Each number is 500 + 40 x the weight over its row's rms, rounded and kept within 0 to 999. Layers, rows and columns count from 0. Numbers have three digits each. The size before them is the row's rms in percent of the matrix's.

# layer 10 MLP up, 512x192, rms 0.147, rows 325-396, columns 64-127
100:504526508478515435547515523592577425508496485547475454542548423460482558473541546556446540457544504488551490560573448579504489515488572553480484507507601472467396456508517503575466517523481497
100:584512426539516491479484608510468509479480507520544563522521489419429425480475502529434451529558417527494487546526534476503550467499454487483506479501511517445487417537522511533475553554477517
099:468493564519592511547518537473510507459483490436475459489474426434505483506499534540557512430528481509544459480472552511483489506494499524510585466505537553451472542560504456411449540443482507
093:549459489457477522491518484458497535489481539555621529487425433499470582554431484514442486492468517482497439494443487513547469499448513537472488460517544434517489543475447512510487457474453536
102:557543513490450464499498446512545538528554529564518477490443496484561496489465517484461498441513418495552513541531464496482522515508561494491561473521555515563459489461574477500493497567523483
098:513480486545547552556515530517477390457477468488469451513468530503482508431477522503473553435472486489539492435502562562510441409439513547454502488497523537518527499505515524520528467519506530
104:483583470510531540537480522552505556506514467513482426541426558538558428442490521494497496498530522543505565530575418391487470503531543595495482469488520530526464537503487490538516500583466453
100:441491490469554457522531537492484451435544486496458510543475531511649443519490522486471496451609510489475566460531480500498522524464462500523545484535514491549520494535429484503496474493510481
099:511523520550501592441582524540550565462502535532469421511497425606521532556509509479442483468471407434468518499498418460501516516565507444432504427441481471559515478419512475546472475498530516
096:490524494530543486468470488539477493472514393492548421451452456439491485485507476515467543508512535488474564448473509496550456481528573502499531522491474450522465487441549514496486460416511492
098:483508537480540596512507470624501514585578537488503491506483550469545566531539527548436516473505506518488472512435504548512524568509533555499521461552586519511491463515487506493427473540514505
099:547447514535466475475493414518568437420501517511495539557453571464461511557453497531538497547407609554519503527438468515558491510490488505502479514530478518439517472574502466485483442510538549
097:558525535417437515469507516557585504477524536512532506473440469531461481483502457517483478462491541524503553445508429521511488518523522497584469445448601527543484531481480498428536489548522469
104:433506599484489489508484498519518396531444471542502534496472521520476479489500465583504465537466438491550463473436474505441527627439478500489497457446463463511537447519554512474474485532446536
101:479498478541500484472498508426495503569545459471527456463424504529523504502503450463521467515506500516521440480479515433501525473478530521523502511452445546488454539566414503556415478479545468
098:536475408410465501452489485503543484475491548489530493485507460408494445472529575472468556522485447489509461512449459517538483520516660502383498513535539508537487490442507514489505515473467489
098:517525482541455523509465475454509533490406479557509555464443454477481471418475428437513541514534492490473515475476497464461530508426516491471524551540439483513520523466544542461513489496548535
093:549475453548553593515508533528556491488499512433444535512458513511523424479486402553531462527524516462524473463479496504484465551500406455504482454453607442482509495505450515441540439573480513
098:479456443570472521511522512521502458488510497537495458457501491536454484516526452505537466488415526519514508561568536423506473475499417567470465542546546462479526530572483512488481536508536562
098:540450514445496461466486429501479455494487462495430496499458548442531550528456514493527475497421514491535521520471529480482478515492471538423525523489506448531467547556483515465541492490521504
100:445502457456520488476466533493552546517491505521499424579449443490542503519443527516514478544470531504501472473507526510447457438550494519506514471570621537503512537516534477512434481503522495
100:489584501499487550517522514521486567524550524516489512482490565520504542465513484471529492497511541536488473444473527497572503494446478521538546509478503442417529463450540541483574523447557561
099:485456573555508525469461463527467501468555435523540507525480437510486443489476528508527450467518477483458540527461467462427488521474506582475530526512465449470426524498498504548460456471399548
104:536514477480450505540467539527556483490539461463507419495455474531515520508508475538663458456397510483504581497523502519568498514506451486456494494523506456542436440427535435512526536560528484
098:519521496484523510521501513590476481521549456491548585595470484511574483570448547554531487516593523450532500490478532471538446518429468502559501534540505574470520512516463444499440463521470500
099:518487511423496544467521515491476464563528408503532575426420456464505485573597537514508495497504487426486464435440436500413551489532527484478446471440484512487478505484581510467500554519497548
103:441482499468492514506481471499490482470508460498540499547391498551450536456542484472375506487530442563442463434479453510517533487476479453514571469510513543538534500538451493570479496497482514
112:505476443526558493479483547439502507461508533500547461484473539472480488486538535573490429502417396509520503481484422473433514492473494531484504511501506547524443512469444572526526522535505550
100:567524432516547459567520535606474507569479496503494490491499492474499485512513518491512396546536506461487485482557491490430423497493530524540477510432526546465411508520495467523458399489448500
096:519521515527481486495462533449571517571470453417491509454494545520545484463539524592478511490552487515466441598522538526479469473497469481459510503498472522486498512522440492496520516498507513
096:422540536397493477450458480452657500434422534495489469506530553480541484536452534440457549597517536516474462495537471496457509494562498517557533484485556466465473552523532462528546518570501473
091:417462492494542506499501482475451531484476476544492509467524541476486475448425480461515472552479520516513489499551524422465446520559483522531531516500433541524503472563551423437513519516495446
103:499520431480505472557490517579544462496513457408466561549497585508492523494471534445522497447465507554501520490457493598470423502533473487419487503418504518454466520544441560568486522540530469
100:480512431449480458503505496477501538502538580524552486507473495460494557542493438516539404490583545481440573482535507510531470525489559493555495502438460497498528448508491527468521454551487533
098:502568503520488488498529528478511491527462466494516463457512513442476553529532510567537484433506474474486533576564542468471471541488561541556495424524491528510535536497522466450458516477571609
100:507515527507550457537499501477439524560470548483457564449553522504550503445524525549506454538477571459512524480482416494529496514524488524492498513475612482483542502439537474507522514512526494
107:457514447508460551522455536457452522466506463571446496529454497561546569545516469434490540405487480479466492510489559531549555487524548467474452485480482514494444512474575525546563504450480475
099:465497492466516483513505505421501510569552491462461549433520508490487611482531488545471530488497458531523482482552442525510439506477505511548522494435525531499474480439560508534504489430530434
100:523537518485518531464488487516493607481525551532556528564520481462526479487495531504517520456463507563508491395441535464487534562551511442477582515467466500485542506499489497446546542584477502
094:419499478489541492553540524515524589422506508548525469494505442557558533484467467551490473408500523467464483480474543440481418481519500484478453475498485453504521480514498514508470554584490627
097:576556497545479516540538520495473461466474531541469498519514531504485471516533560471536530488534479516428502557444485437499536534489504536524500544502507517543591542558520456508482507579520576
103:428519458490522453518505549507516531457592508547560589480547539544461504494592514508474518469503555486510499471503517523486572491568401573440502504518503482558527535463531576535484520548559532
092:526495491486488486384564505535554544470512558525490569465521472544455502535489504418531511566538582406484492511433450452494482515524455434432472403482512433503480516459562468544520448497505532
099:417510453489517525567516446509480545474480544540464514416505471566570496517543510490509490539553513570445507519511476546553431554535493499442500564541507444515485468477510474487520451482528480
097:475428460470446548519430564477539480431481475511502491428532579517452494569444521452527536513456491511441478522459472523542466485491526519467444460468425527521470504483469512587524514516496501
104:504487549521479414501519451512511438511489525446470531524418464529543471508512448463572483445486484485520576455503511478477518522439421477499472545490448520506470441507528559518506441410528461
101:463453467523500496507506547503563467452531527553496422458463437465433460480518500462493552573488500518493521558459473549476478473566511463409556442415564591474447519508574497517562559498521468
096:441474551461494525497515620479522487508510489499424484489485514577516543460492499477543497484557516469538487487477438490574444491568493526409479523416453521566496494548534478512489512523510496
103:474527526547506488503480502511410523402569538455502487520485474591531509465446515428456522553558468550481498450517503555477472484506480479545434548490468468469465498534527436575457555489516570
101:491499527474505534449514455544397573491542521548510561459496500455546410486457529472450481487542449470543517464483495519513488488530505477543527465494485533496437519542469547437483560497499514
102:494391583552463498509466545487472479455473501436510547502498488434578519460493490515502586500507500495459474465489539416484514462570554496504493495501446558427529554501526471486423460478526523
100:482545507514544469469450478484458436472462551518498560485430510569491429494504542514537490498489520572511502521584469558435528574457508437538481461498463511472494480527484556532520476464512477
100:493517494506458532526525466490482538519465511548516447554558525465442449444475534570407485519462496469511485502509473504483552488550528480461452457497433550529573490485493515479505488548467526
103:548425474542470533464447454487579492541560452548546537510448512477500519464515449514503517521529528492428523483496472508504521558544520460503444440472496449524513495477570461545423460475488503
098:523551464543487554482562603383486484502456460498502509590546476500579521483515554503492474510467487552520425503494432512403501573509450528452517497489536501510477515467492498463526526492450557
095:505534512500507533489471472520458473571532543530476540592488506519522497540538624524448485428570466525468500516517453533505488550519522530503457490562479496518541522468536540543507535477555472
109:500415427455500566483480537540498473476460462433480522517533480562481507436493570480516532515498512486545520556479467542470467565496540578449482535485490458469500549497542555475533467454563487
104:515489543459499466469492421491460443437488505508514499521545462490543577551486542442569447442425499494465540508444552473514554576538534481538445429441473524525486502419476437519538506485562526
104:530399477548444528457568493489560528579470500520479456574475481474521479491532529472391499457556515546469516440486515496494468506588543412481512537532460533471523452494509559453431503488518537
101:421529540521432449515534534483521454546519453459549522548583540500476508500400532518552376501520468438527563498501471479524515521513484545489541486555501560540503425493474494463530445481512498
105:511471606496449536498464508518505460530573549587447491513521394491524476526548373548492486553502464479442539443479566517578529410469507498588521544521524491473504532507502538498518520481486481
104:493528564511505502524497492434539491522460463451504445542551422472517516518439498526508517521578462406454496475521477497512449492464451471432501517531455500454500482466515487531451521493524501
104:422467485476476564522458547519496450463505445488545488495484522495441499499531541488483522543585551449491459450446479481510545491495498482543564487532555499531550499530498526525544527546488538
102:583592467441547458509551508483532562547485422528560500456517536482444422501435501501491462416501509474547516536495544526541459478447533525425504521523524500583543529513506555418563488448524558
103:478569510487476537499489510552510483421507518503558510524512499524574464517481471517522507463598524518529567480583458496540569579534565490453522475457485418519516496471506571538448551476525471
101:518475497510573498435475527456540502491473571480524504512449498496543505549447499470487476514507520419545455436426543516549530552498455489505510508460480523547515548514521494467488473484471573
103:490521466529497435499464520530491437451536447603522400447510481540503504515473468524574520544539476518546524574477440475437531580469458484509550504496557511523508394485513451430499540528504533
100:450543533508472511556534474487491472473489444462515567489487512490544457502479467449421516561544468531578496442530473504532461491480535470543482500510521478515506415579542591422544435509485540
099:510496578446469509420510547488476512568439404520493516455491546492500497547472442487523548495518424464494545427491506583558544503552519496505575507516517463483545503489478515541550535531496503
101:559524538499583410471496433496481522498485555561496510513475528518540435520438510537492552477522515482588573494445499477494493534534480511451462486463541485524522459506403506582531460511521483
104:557520408442466494520544501513531569538540476505544502467483435529497425474429558520523534458508434489526548509502439557477565501559500551520523557468502522554462549559529469478490527488422490
104:503449525511476523469537430523456491463545488506495517517449460525455469444492478490451528530473476465514530547540412510512521460525492506501479535484472559471460480497565510521478516517484447
# layer 10 MLP down (transposed), 512x192, rms 0.0816, rows 325-395, columns 64-127
099:459436546515475516492521510487465570445480484457547533480457510525556528531493483508554511474468466521513497503454527443602460507445484489559468603420472546457534457535531511560499465559525519
095:458522605467519500574494467437518456465452517486467483514490482557515533484516529469521502462522501495455459543518501572465460521473506471492532491458498480407535514481562523474499461477510475
096:583536446488532495499506524466457464518533511528535556526562454448550519497494502471457546573473532500438466482581430466467504493496485464553532471568472497556557532541458486525480506498477555
096:395496541563502490483516469557565483444531463445446444546585470552471491478552462489553553504537487476517501535514502520514540529506455507528524526480396517494499528467528520446546587522502489
103:511514565485476426508527469545468505515453537512481486515507459541533485454528615502479565494479514482508524510511481532518497489511529531541515504497438458470542429530482478515436556495430524
099:470482465469450506454516437484515493585461541530563542538517512494449468475520481524514451499458504470543534508612412464532510582484510507452519529500475513474495521486500524527478552475499527
105:526502511540519455510470513468510531506497467574519483518520490496513519512473438522519486560521564422539473540524497535451472463536493432426537496451501496490531400397587473435442515526520445
096:493455465507460529495528501504443523550497458518537474460505400490429486510518499455449522595481534545508503461450511517569455460550496524457434496424483538428533492473508483498456558482473457
098:485471504532485487466508531542480453535475554514445574480500541495536511476416518598559474530531475535495462480574487627527518483519559536489500557542484457523464476476492393503524506435498542
094:532528486447505515513470523459529565524576587426529541547494522515440558546514540496505526415513460512474533505500479450451508398396485414543400496506495518477532485548545478520556565549472519
099:501463456444486481461545492502431491453488571542463468523518412509434448465527469501577464534517561456481508489505496442537479485539451503509489509498472445491524508538575509478520501512480534
101:484482454535531527484504549549508525542512579472551530436527510536528494536525486468529525501583448478509536467497529499509573506424542532451526525551513478587438544506491514562532518499535512
097:425487539530489489513483532441442509514517453496436445522432532509539499474452511493561564573480470461421390480547502490468580468483497493463580498526454547472494524490485510544481490497522461
102:571514509493554424539549530487512521513482518400488411454521483466462535543546513551522533542499505512532469474507455531559457484457471396510449534480507432572521526512464512510539485488441484
101:453464516484506460457501524507500553460481536488527481503539500517468532473541506546545539527514582520516541418483489527436507496563468569437503515490458496530581547430518459481530504541563506
102:520461495435533482535518515561523493508539534487489558453542425512464487528465464573539426467432544497467505445482513486462499504499549547537593470479461557485451535522521535490602522550426441
101:399511527466525492537449492505479460510482462527501492532605456542492529511515514566481483521557540468558486531517491570418466512531508514467444437488552506465481526425411559436535467528503452
094:551569504467485475475489496503420472494492532495563439531514422512520544476571545460548500524510456528504534487570498511453522481488562484508500525500456512514476474414501493476534503547554477
096:524525516495507465501465532552447528453513511415419541502458534496547597521437448540545476550505445465494543535519487471540561507465558428497457509539515559586527434531539464569452459477525459
097:506467518435458503529484506496502499508542503452474458511569443509512584455483562436499451518528506514522527519483502522470445554517439587513442481469469503407533487555458472497539446512466509
103:530510505529478448495453461483453423469526479531461523469511575494492484473539482470515544568491564553566546468489477483503481504480436543414541441514518478486517523451559477477577555512514432
101:522462493503567545487518566475516488506517439493524428542548466409527503513435471492432466539483507558534492459438497463471427469507537484528454579463467519504506573489504492469435459523518443
094:506517532527516499590457486444505506489508492488516462489487570511495512498457501514569515559481529528485440549508499482484464457550523517558516535531461558491559503450516504491542460606474628
104:564521506529562572464489583478519504481556503500488553496513579481430542510497465565547517494424456538448534495472519540551480553567491506480514494478578498464447563570484449482492570487566498
100:422477565537498457518486491427482487487488483517461511513446422540473504466450468542497439512418433477498485534514502522506495452532511461491492433507473467583563507539517481457547466540537481
094:463456551570578502502400492461527482431489482454507477484552523560528537501442471514567521508436530601498535584532529469566499530397472472520531474469449531501539545553513516546541514503565494
103:538529526524508549505538429483498511531458511510460499424521457524518510504506524490496515546457530604568512488556520419495509467494571553496446454542491469409481570517487519525492504514521494
104:513497479530493398464493492532476516592436568483546482544515592510505540489499495493470483415414493457492566509444471475511457435454491484506487512477491498496521507530503498475541507460579568
103:467495414483539505474475608497473524460439556495459409462485508472514491456501458421471428561526461481496476566478512514501500433510506469505493481537510511453551469493571475445482525471524489
097:489467487476539502490468587482498504463441511507514479424520537536491525507491461382476492497485567487518500428456492505498511563534498448534491507534485514514539482509456462556463488541496508
096:444451439578528565538527517507431526537488513510496574478433536524482518438524469505532486464479485506488561490554497504510529578452530478544464495437523571530455451482434572428471420518553503
094:552506492463447489630589562549568484538488417496480450547473513474572514494484460510485521518465469473530494471442473531479527519414511420513535432465513506504489539467460522461445479481476454
106:493520496516474515475580465449515499505561605488504436529536520461445476481526525521489480492501483517612549450531482477487530543550516460480493581518405441531504440487430563476538525457522555
098:459453603535531502463466519475446476459524486461501517511486446421537538432493541501513488482406457459468420491568545456411506443446494514540547520427455480537453503520545467481491483471516517
102:547431489487526491540538513488447529547509540539448458477495485491500513499484486487472463579512446467495482465538453526532546521458445473544477505442547471435473426547518474504518488538476402
099:423505437519482498461456480507501510446518524574478454498509559503460487537469537462469505531467511503520489451561477575425480488465471453385547425496485487528513483544526465458490517459507506
103:548511527404460517494489508396486526490526460560424521391545501464516526509473500446521556552473543506513507426554478496485430515542495487472473488448487474503505537497510504531487490527532518
095:533531553506456539465469482566463505523391459490486452477493438439462423463580515466464519524428521449467532472514510509514549453466465457523496447483471460527471514529483502425482502588430550
100:521533499541550498469503465583566465454503518475504489546461472560499538514490546497514436552505484436478535488501528469511468463472491556570494493524552471465490454521524459554504527521500429
095:543536526512563513464513462493476467530510439417474454525430515455475463519549516518563495486506548501505443485476514586512550557451452520563523534506486536493443532532484540439551433475562405
098:499505497522490474534518465510498506557481496508502522500479510524488519415460486513524526564506516453521526422512433548462437526511497566552420501527482561554448443599501529500517502483507516
099:499500455574479498543521464565515540503398542435487506451479429469449484495527536555553459550459535526530472531456513542528490575555499511580554465509527464553522429422483469487445479496575419
096:439550510506529553529400517526420557487487452518502463453498563476497467467552524485549473470534494532532480539534516560484429630496536525488484549521497459488488488543511446503519557489559494
101:548455444525503519549441585563529500504543480507572472494457447466509538442459433488496482480445442496525471520493540443478544480547512515514604554441505523494539493488518484491535438525506552
099:527521482508487532463549532525568504496505508448473476570416454512545556482460446517534441560526488542485536490547499485529470502471521484527536498493499481422573514494517432516511563519562500
099:472464529482448530438439426613586492500518451530574465479509483490517510550538495491539500540517432468473542434517491513500459522540435514472474599509527547536495462447461486515534456484567554
099:470512494491529559434525460576441507529419487490522561491496509535485464507507476504475508514499508444431511370511554500497456514494456520514492565490402509521525526558523484485482484557505546
097:568510484538532453521541450507480478538476498461561499445500486448478496594481444511472510503489439547503525500460490497434526495500483514568539515527545523444486519452498487453530607511507526
104:452530483476546472506479520520515409466495506552482512418513482523517464536505487594502517486446443440540472508528475476548450492573487495442582529538537505473429562539502475511480461560550529
099:579460438552452550479475477500534522503504460503468505463496531502488473512501538510510495515469553487531513494422480461568484505459434498497451483504527535476455575467483448517541469520489505
102:552496455458555494480446438475498514516489562548588475468558547504593457451512495488451572527499476549425461522524523520492588551513460502428482488483500486438508496457560476487541510526493468
102:535591480539450493539530560490524549487458506507518513477559498448462496494500378536447507476454518510443535480511542489481552536507504546456533518489526522469520466508474398507478461560510558
098:543450484485511550601483498462544465404483498552509528464462507558518560506495542492552522489530526549507540476475576525516412549528529484505557395504504522484500447476508505514563540477557427
107:430531500489428495511535517483397526458477447485476474505541461515469451496472483527486517503444468566552435451505502577501555426487491511468519535471468601449484555560454487442498463470542537
108:505517493428529443543456620451602402504478445505509464525504558523516539539550468509479466535491599513509442547484486542510492553437512549501535531462517508471417589481516500440519481488522496
099:443484522445467502533465550469547466467479522453444425450490491410499502522465496484456497627545433565522446497458482530468538473545569478428536487471528499508455472571560504486486492480485531
111:547555549506519495544469494477517535526461516501537500538487529506462533527533570538485455460539513472529457451573479502460534536446504534495472488514494559522575449500521501539568523470503514
102:478547504519550553514513518511500487522497513500522504501455484473473495462430454518511492496469463424487420503501513561504441492466607527431478496452425539554490514494507531469577497518474494
102:541531541441499488484500511520550441481528454562484458516451482505556586578509442561495499498448501486493459491552503549511430499475500526428536530474494432497455506461512502608463504490522598
098:464495537457546513510527565518493516442442472468504518495461514519480502519524498485436504498531501507402431499482559547549505439488552511508508525506466441457480536545540476531412529551518532
105:409431498466486491526485540516493577472468552517524459456489503534507518467428488438536497398471523482571430494557528502524372395456472503480480456534441399433548577513525550482524490532497471
105:552555458469416476528464423486504458481543452513508579548504497548471476471557566470506525503558551591551551541545582498551546487544480459493477433508510457529551491492405407580568528503491418
102:523496601517489489505535419541511513537468557529509527442535529496580454540497482491494519450437463541481484540514492559423492505538535564415504488494506456476476529463511494457536486467520492
103:495546489452478573434465479531533489511502471542519505532524522480499467535563524449529473483476574484516521485545498533447483518551484534554464483445513473492443438482445471426539573525487529
105:430494440576477557475529460544466549499516501586501556513508464506533426473483508514433514538482434538498484503512554483468560522512521484457465525459441404511523445563483517494494537565550551
096:518584534511395505523526470507451475480600484481446443480424482466503528581566515443540504481500589480463530502495476457540488478481579450477543543497506518523553476467536500508455427510438495
103:426495551503490495556521451528467611476421454482439529537524481494455498498498498477495478512431517496448513554561544513526418482537561486511482506570550502515485479530436523501490496476464450
100:582505482487478466521550524506505486512473510523495529468439582474473466512475450579514462451409547495528500502511525544479501537503496543513587453470472506503549506544508474416414504503493452
107:467514532441452465559533536525516554399464479562527492500520552459482440516483499514527448559564560524581510452514529513442478470458471463487515527447481516555495565515498482570467495524487517
100:495461489485424503498450557500488466515480452493540456492525533506526496484508453454495485467553534490455483518546398517442453479436561499496489544461492510534480529432507478439476512443451503
100:390469439536545550473510481478480500495496495558556515570475531514561532474474511420441513412458401503440472521524501463488510430479472491537456455552509565431457492387531487454448544489475527
# layer 10 MLP gate, 512x192, rms 0.152, rows 326-396, columns 64-127
099:551470507538485438488426534549576488505513492511531616443490445453476519508508465499424516561560455492427502498512550489479514528469500479468508454520443531549490489505496542513493508591465444
100:453524527571529490525535535501523503462476534467445484450501423484483460477509496475491492497455461512514570538438529519517458466496471585528578481509489484435469457503524487421460525425466506
090:440516592525590470525524483539496500452492473398445476541553501485530444500550476516530497495548521503461523521495519486483505472530540515524525570453414560489525532463565516412531483511500460
101:479520476487526495505539530464515491540541505473392509514464549476433499485539516509482513493503435540468517487433498585506456479478486544512495457505491545468541517583461439566507516515469444
091:451523517522512630501524521500538539429447446519487500489493507483521526528584525582531516476551527458515468458462505527519429478493463496519414449473462471538528423576465458527532467515495531
101:471514463514525438475523483577472495456435502537553526534485530495521521503484480529457455593509564473536442446525510519501535541499531562551538481496521575530532510495527497495519469469543481
098:565540522514470515508462455477432489519484546496535463463507462402467499536504507529456444570423486469531422463538558480490551424452536496487511508547461534434490486509500536487551479438482505
098:528464520474480478530471522505506529466498493441476509539507502518513546482499479496503528542542448494363582488486500491548437579540510503535491511487520521519506556583519536585473426495582504
097:527433524503489421531464509467410461455471457467459527474479478504498484551475546479505573566506507606458451460540545454524458548472466545465503464488461537548484498539530513441463566563503528
101:496401428537442494451484482456554490494527507520517532541436577515500525452529455458427499463484505535462515530491490492494493430479464444434450467570405440548450500518496470421477498465505525
097:484483520553512534429538516552569561480482438496520542576482528510402540463420498549534490525448572466533503504519451523549496463503490499559514497547462572454498414513560501551504401547486559
099:471394496508591487516518489462441525533546407513435484473560484531568496517506500510526559527484510468512522513478478524506543505512532460432607478481494482419578517496511474547523433482466449
111:482541466501468479490439480523536474469552457547477507492483528542528553454487486456535457522521522517516661502492501521522539513482521615538556517487491584448482516522441518544493511497504536
105:539478522475437508475519497437469546569513542482551511476468537514503492548448474507569447562506485503538447548502491476555532509466511565505491477480492470507418543508438477589491468489499438
098:553491516533485453532434487516485485512544481438579504451448500548453504527477565459552515486488525443499483496501383567574539482464539499497492468536499488506527524470503529483507544460509515
091:523462529487522505553416499497518452488465546513522566422486490486487486535417547485504567552551552426480543519433508504521485420539503437480491511538485495485482510510526518496475506452550479
096:495536424499591484561477463465503453557489503515557467497523471515520564528533550516490535470520499483532516517531485494426495443538569555551493530536487481541529450482426468461535476495537525
097:519519457501500517551498469498386534468459525436438476430450509452545489508575494535554455499513495461560575482522505453506513518500513520493537497555453451470427554473562519444495561535550490
096:476474553520487520578502432448432520434503549460463509489566541466461465461473573513507473502548514530494450503518431527466426483559518497520411432486503542515528465463432456448403591492462473
107:462535484423513461465413483472533477444491494622476479565458452497493488501513456418472486569478549543496510499540504447421485526403411557454523474484540451430521522475587516479458571541572470
103:499439550473478416456582462420451508513498489490554489563479475493495485489527515568543529510493464468507535521507477550468475515599485457581441555477466524603474480497485508576431547440478493
099:466579522469532509505473452570509460453474442521513547520555496465473492445537406561444597470531511457533493530484527486479485484498469449432505426499505532492465483562510460560498529492561522
104:445452522501571522460495502437468470499560417484442533555469566502525484466504483498484552508483421537468487463520526530478485487563549546491527589464509446458446498522550574429425590510488509
101:565491527540502545461527505485491471564519498501439475510518449496472553484514490490495532525568502453415375521520522517471555358514444454520488488516515509542427471579515467549535494521469485
097:469526435516515436517544511472570561440458530511499520517490493420448494549505494475571534475471499512586443488517588497445471488434482449437506502561503538498543466539483517456417467493532485
104:503405494460503498497435462458555540498499552516474534462511482557441542494497503510475461534470442456519445466457480509507556485481485475449491469489503489461455580445457463536513474529491526
108:512523578532526508423477562500485531468541493600504487446495513521504539484500560506449515505440466474491488499518491467493526501433509538499513560520482513508567546498499549512469460540526465
103:546495466546550444505527489546478522528450534527480493517456501542486495506602536501534458528515565529469468537435422460437433449524493583498497520487513484472475546485495510573473509454479555
098:502468490496512448486492567528484467471493487506560492511472547470572361452542500532545433504520494550403422508466498523512499515502526545497510501477399423484502578507480525545537530493435475
097:483589500502596494522486462533450500551485488448527506470523466452429521519495544481594548466440510480487566481453558541513501559501448500417517513420541496523530427518466478508474480539506488
099:448501498458444555518499469441433487498489504494542497444507477491506513562506462443434488514467536481578449540541455506530535496536504516473403562503455527503489502525503515438455470553455565
111:527535550498482492524465590546496430514494490482493519509551541539522516508493495474518527480542569536442497515523568556465453440528455497551514512509475546422464489495497505505508481526512449
098:538551442463485571488525488590500500533535517425474575512474523537472380485512464424496438493475465492555470549389482491536489606554486456479501521554487595408477490448444521524464538540488456
101:503553522500526478558489478494543590517547519520483427522506505507466486506373488481529497477452515502541486474504519510514536570453384517477439513442541495482494478555485505511518428480467484
106:551526529530550551469514501487499482541441513479496548495541453409466550526519429523506493516520483457511540502457452469492493546544571503532505521561518528474525483441495473567486453519461545
102:496500506466539448439473437558532433470482520463566484498547425450466445480492482559504474553541505504561506543495508591499505445534441496471546560572514537514501535569422441507496554496491516
095:471494539520574469401489490482513561517436503514524483557543511513504423540537579488495455525527485498445512481488502481468483553531483539493543537497535474490479578533447429432489484508466531
098:473513531491483499511485576566458509437587547499482482479508504572512441544488487507464490515595467462526488502460544519475518424572511505530466501424464500484471520493424525576468491450530508
096:527552565488492507477495463529546497502575454488436467584442459458461436432478495451552501555496494529496511467521479515495595586498521550453485458565463551489502426500529489455519463504593434
101:479463430462466527535468514462550561450472486434485547528502455558415503479453479478467586510412497508466502477526535537445477523473488543528546434513482521478534422480479609517472451501427502
114:470481500605513483527465531631515532467378572468503551414462485573562499425514540529508499587472517455532451508516486483530447528474477551443525471461509527484515431440465456500458485514567493
091:492511489497595551505441483534489542451549581513464534500501561479491493491588542473517474505444532454431453496503518527492424550576471535501472503459439475426505516465561493546582517478499507
100:520487536430445534506577444531500433526526517487497450557499560526539465532480514476470446420533506429576500506532526468475518464489541508514450512464552514424500486485431514480472533494434498
099:581555522542494465519472500498450566482519607446520534540546477506529513522560480586493490481515521545484533486553530457455452499487483501587497443472497428494564583460554509462427494547524488
096:443510521494483542447478548527548483494496525479450408526524497553479520551521421483542488444482429472513471545515527500482468520537429497523520497455519508503499504476540453454600463531498554
101:494453550453524471411535459489551571452488481536489544469421457467541490510492555462513476474475517527564531510458528502484487482513480467473500489461513504508490498466492462554577474480477465
097:466489506441411491419571507501534517505532426509458503506528463515532497481488551471505490479485582510423541514414447529571470518481515546469449494548439546530448487512525513571479437517438558
103:512400517491537508507477450488502479468511511489458523471478520455533516528507500447462467436467470485489564505568511517482466486490539539495417484519487520426519487511469492444565493480521459
103:521465550474457512537485526549592489454485555504430431534555471487446514515471484490536510475458522536479531543505473494514499525488531468476506522469529470535450511489541478557485535595538518
105:527549539424509490440532526417490507516509495477520493497453628588536502507418481471498444507478542548539530457487518528519497475487536460434497435451566511496482499522432479494507500523448501
100:477519518460507468480486485493525444477424512465473579486445457491485469571465504514525440484466520560481519555568436520529505525467457537486487531470522517444508493520546525491546488543523480
094:464502513523534535455465490494483524443513514522565548496557479525470505509549553450589482374555515499505524513545559458450489510489518578494481546518490489491481511568498482521522517480504448
107:487492527494553458563448487536509501459491466535477551487478530501487574459529526525503468462503524504489515492460561504521450494497468548536460496529539489488494492509468521555551414394406533
102:500479495488486524443479622411477531470433491476553534531514500543523476553537548489511535503468502606510458469507465438401534480428451552511544446502499520484457480538540426503508538469488461
101:535487530570496532534475479491524515476497483495462490451538583521463400539479492503487527452485539458503529503426604556522493473462511491518504489552522506567471485481520481525499532538416493
106:551490470491460473512543487476563473400498490498494515544560508544475495422426611556547486493539532536563491512523547476448456561477498528487468561538539586446465506475404549544495492514515502
103:545497540489533522493478542433488511484560475454534495520496557471422559592445541494481500555565485486553557408481470509482519538435440440539567516554482471508515400467488493540496471567456434
103:507459442564529518466494542468504510502478589426411532505499465525509458479455476489506478517546476509544487470546482426504472477518543515548452552529419513444528427453519509520442529517488506
101:555465503501539557476529476553492553444434445497509551489523402541475480517541506551459500539512490475507465494500538459478489464486541487553394501393447472420470494442554480483426506560505453
104:483489488421519519438433540495522489458452530450519464546485459453441469550472481477561462564511509548412462440525595486514477422530488514477466499516491469526512555476545507458475511519501463
104:448467537524494487534502493502582535499520535536515518449506509467527482496491545524525514561439430489476461483493495539542509511519529524519534520478519446527485471511485550456520493506490564
103:501462510544505465525503552534494470434472522509478484490477472512429553438503479479545521509546505451511512433484515463513514458500573460527518453419501562464569547552508451556566497553469453
099:512500561408503420488431439448528493523463450488481490458383559522516468504474470554513479499524540445488435539550487533541454522490510515512448470595595477517457518512521516439489493529452453
099:568546477500486484525466464540508501521461471445510496519539467429523519583549572459455495454508560533507508472571489461485494487523519542485533515449431520489524387495430567512542532447507562
097:496541465531416542474487519528409498508532450531572504557560486523538502487510441502534527530462509501536518545573503527525469468508548486435472520578490505457505495477487509534553512499537562
102:551449506523533459552462417571451502468458462466485538519571499527465520544513525464553499494547505491511447485499499511551483485475518532407455481544454493459502480491553477466455531579575451
105:539483469495520476514469529540539536515508564496555465534496437477489487487496520594543490483485498503434523504414594514450533507507507486487530534504556468554478578470464455548476508477564494
106:533472580396475465530517487527460492437393474609491504469566546483423419540539480497528460552532530483514501457475570496461462470486450385510575531532524512526486487516515535570510492530475549
093:562542490485464497547485508427474496462496500522473569544456468510498422519449460462473553523471486483528526471506461455457483515530471478471499486504516496424506514459433442535488428463545500
104:471477508544501520459452442526485432489455534540470543435459554415519459503523414526497470485507525434443480429480481483464509551563467436462462496529532486479468535435453511524493424482543475
107:566534491505518476488490561467492556468462491490525491384488556549521473550452497536533537482532461513471474503574575465543462544545441522467495545473461464579492488461496450434516496432450436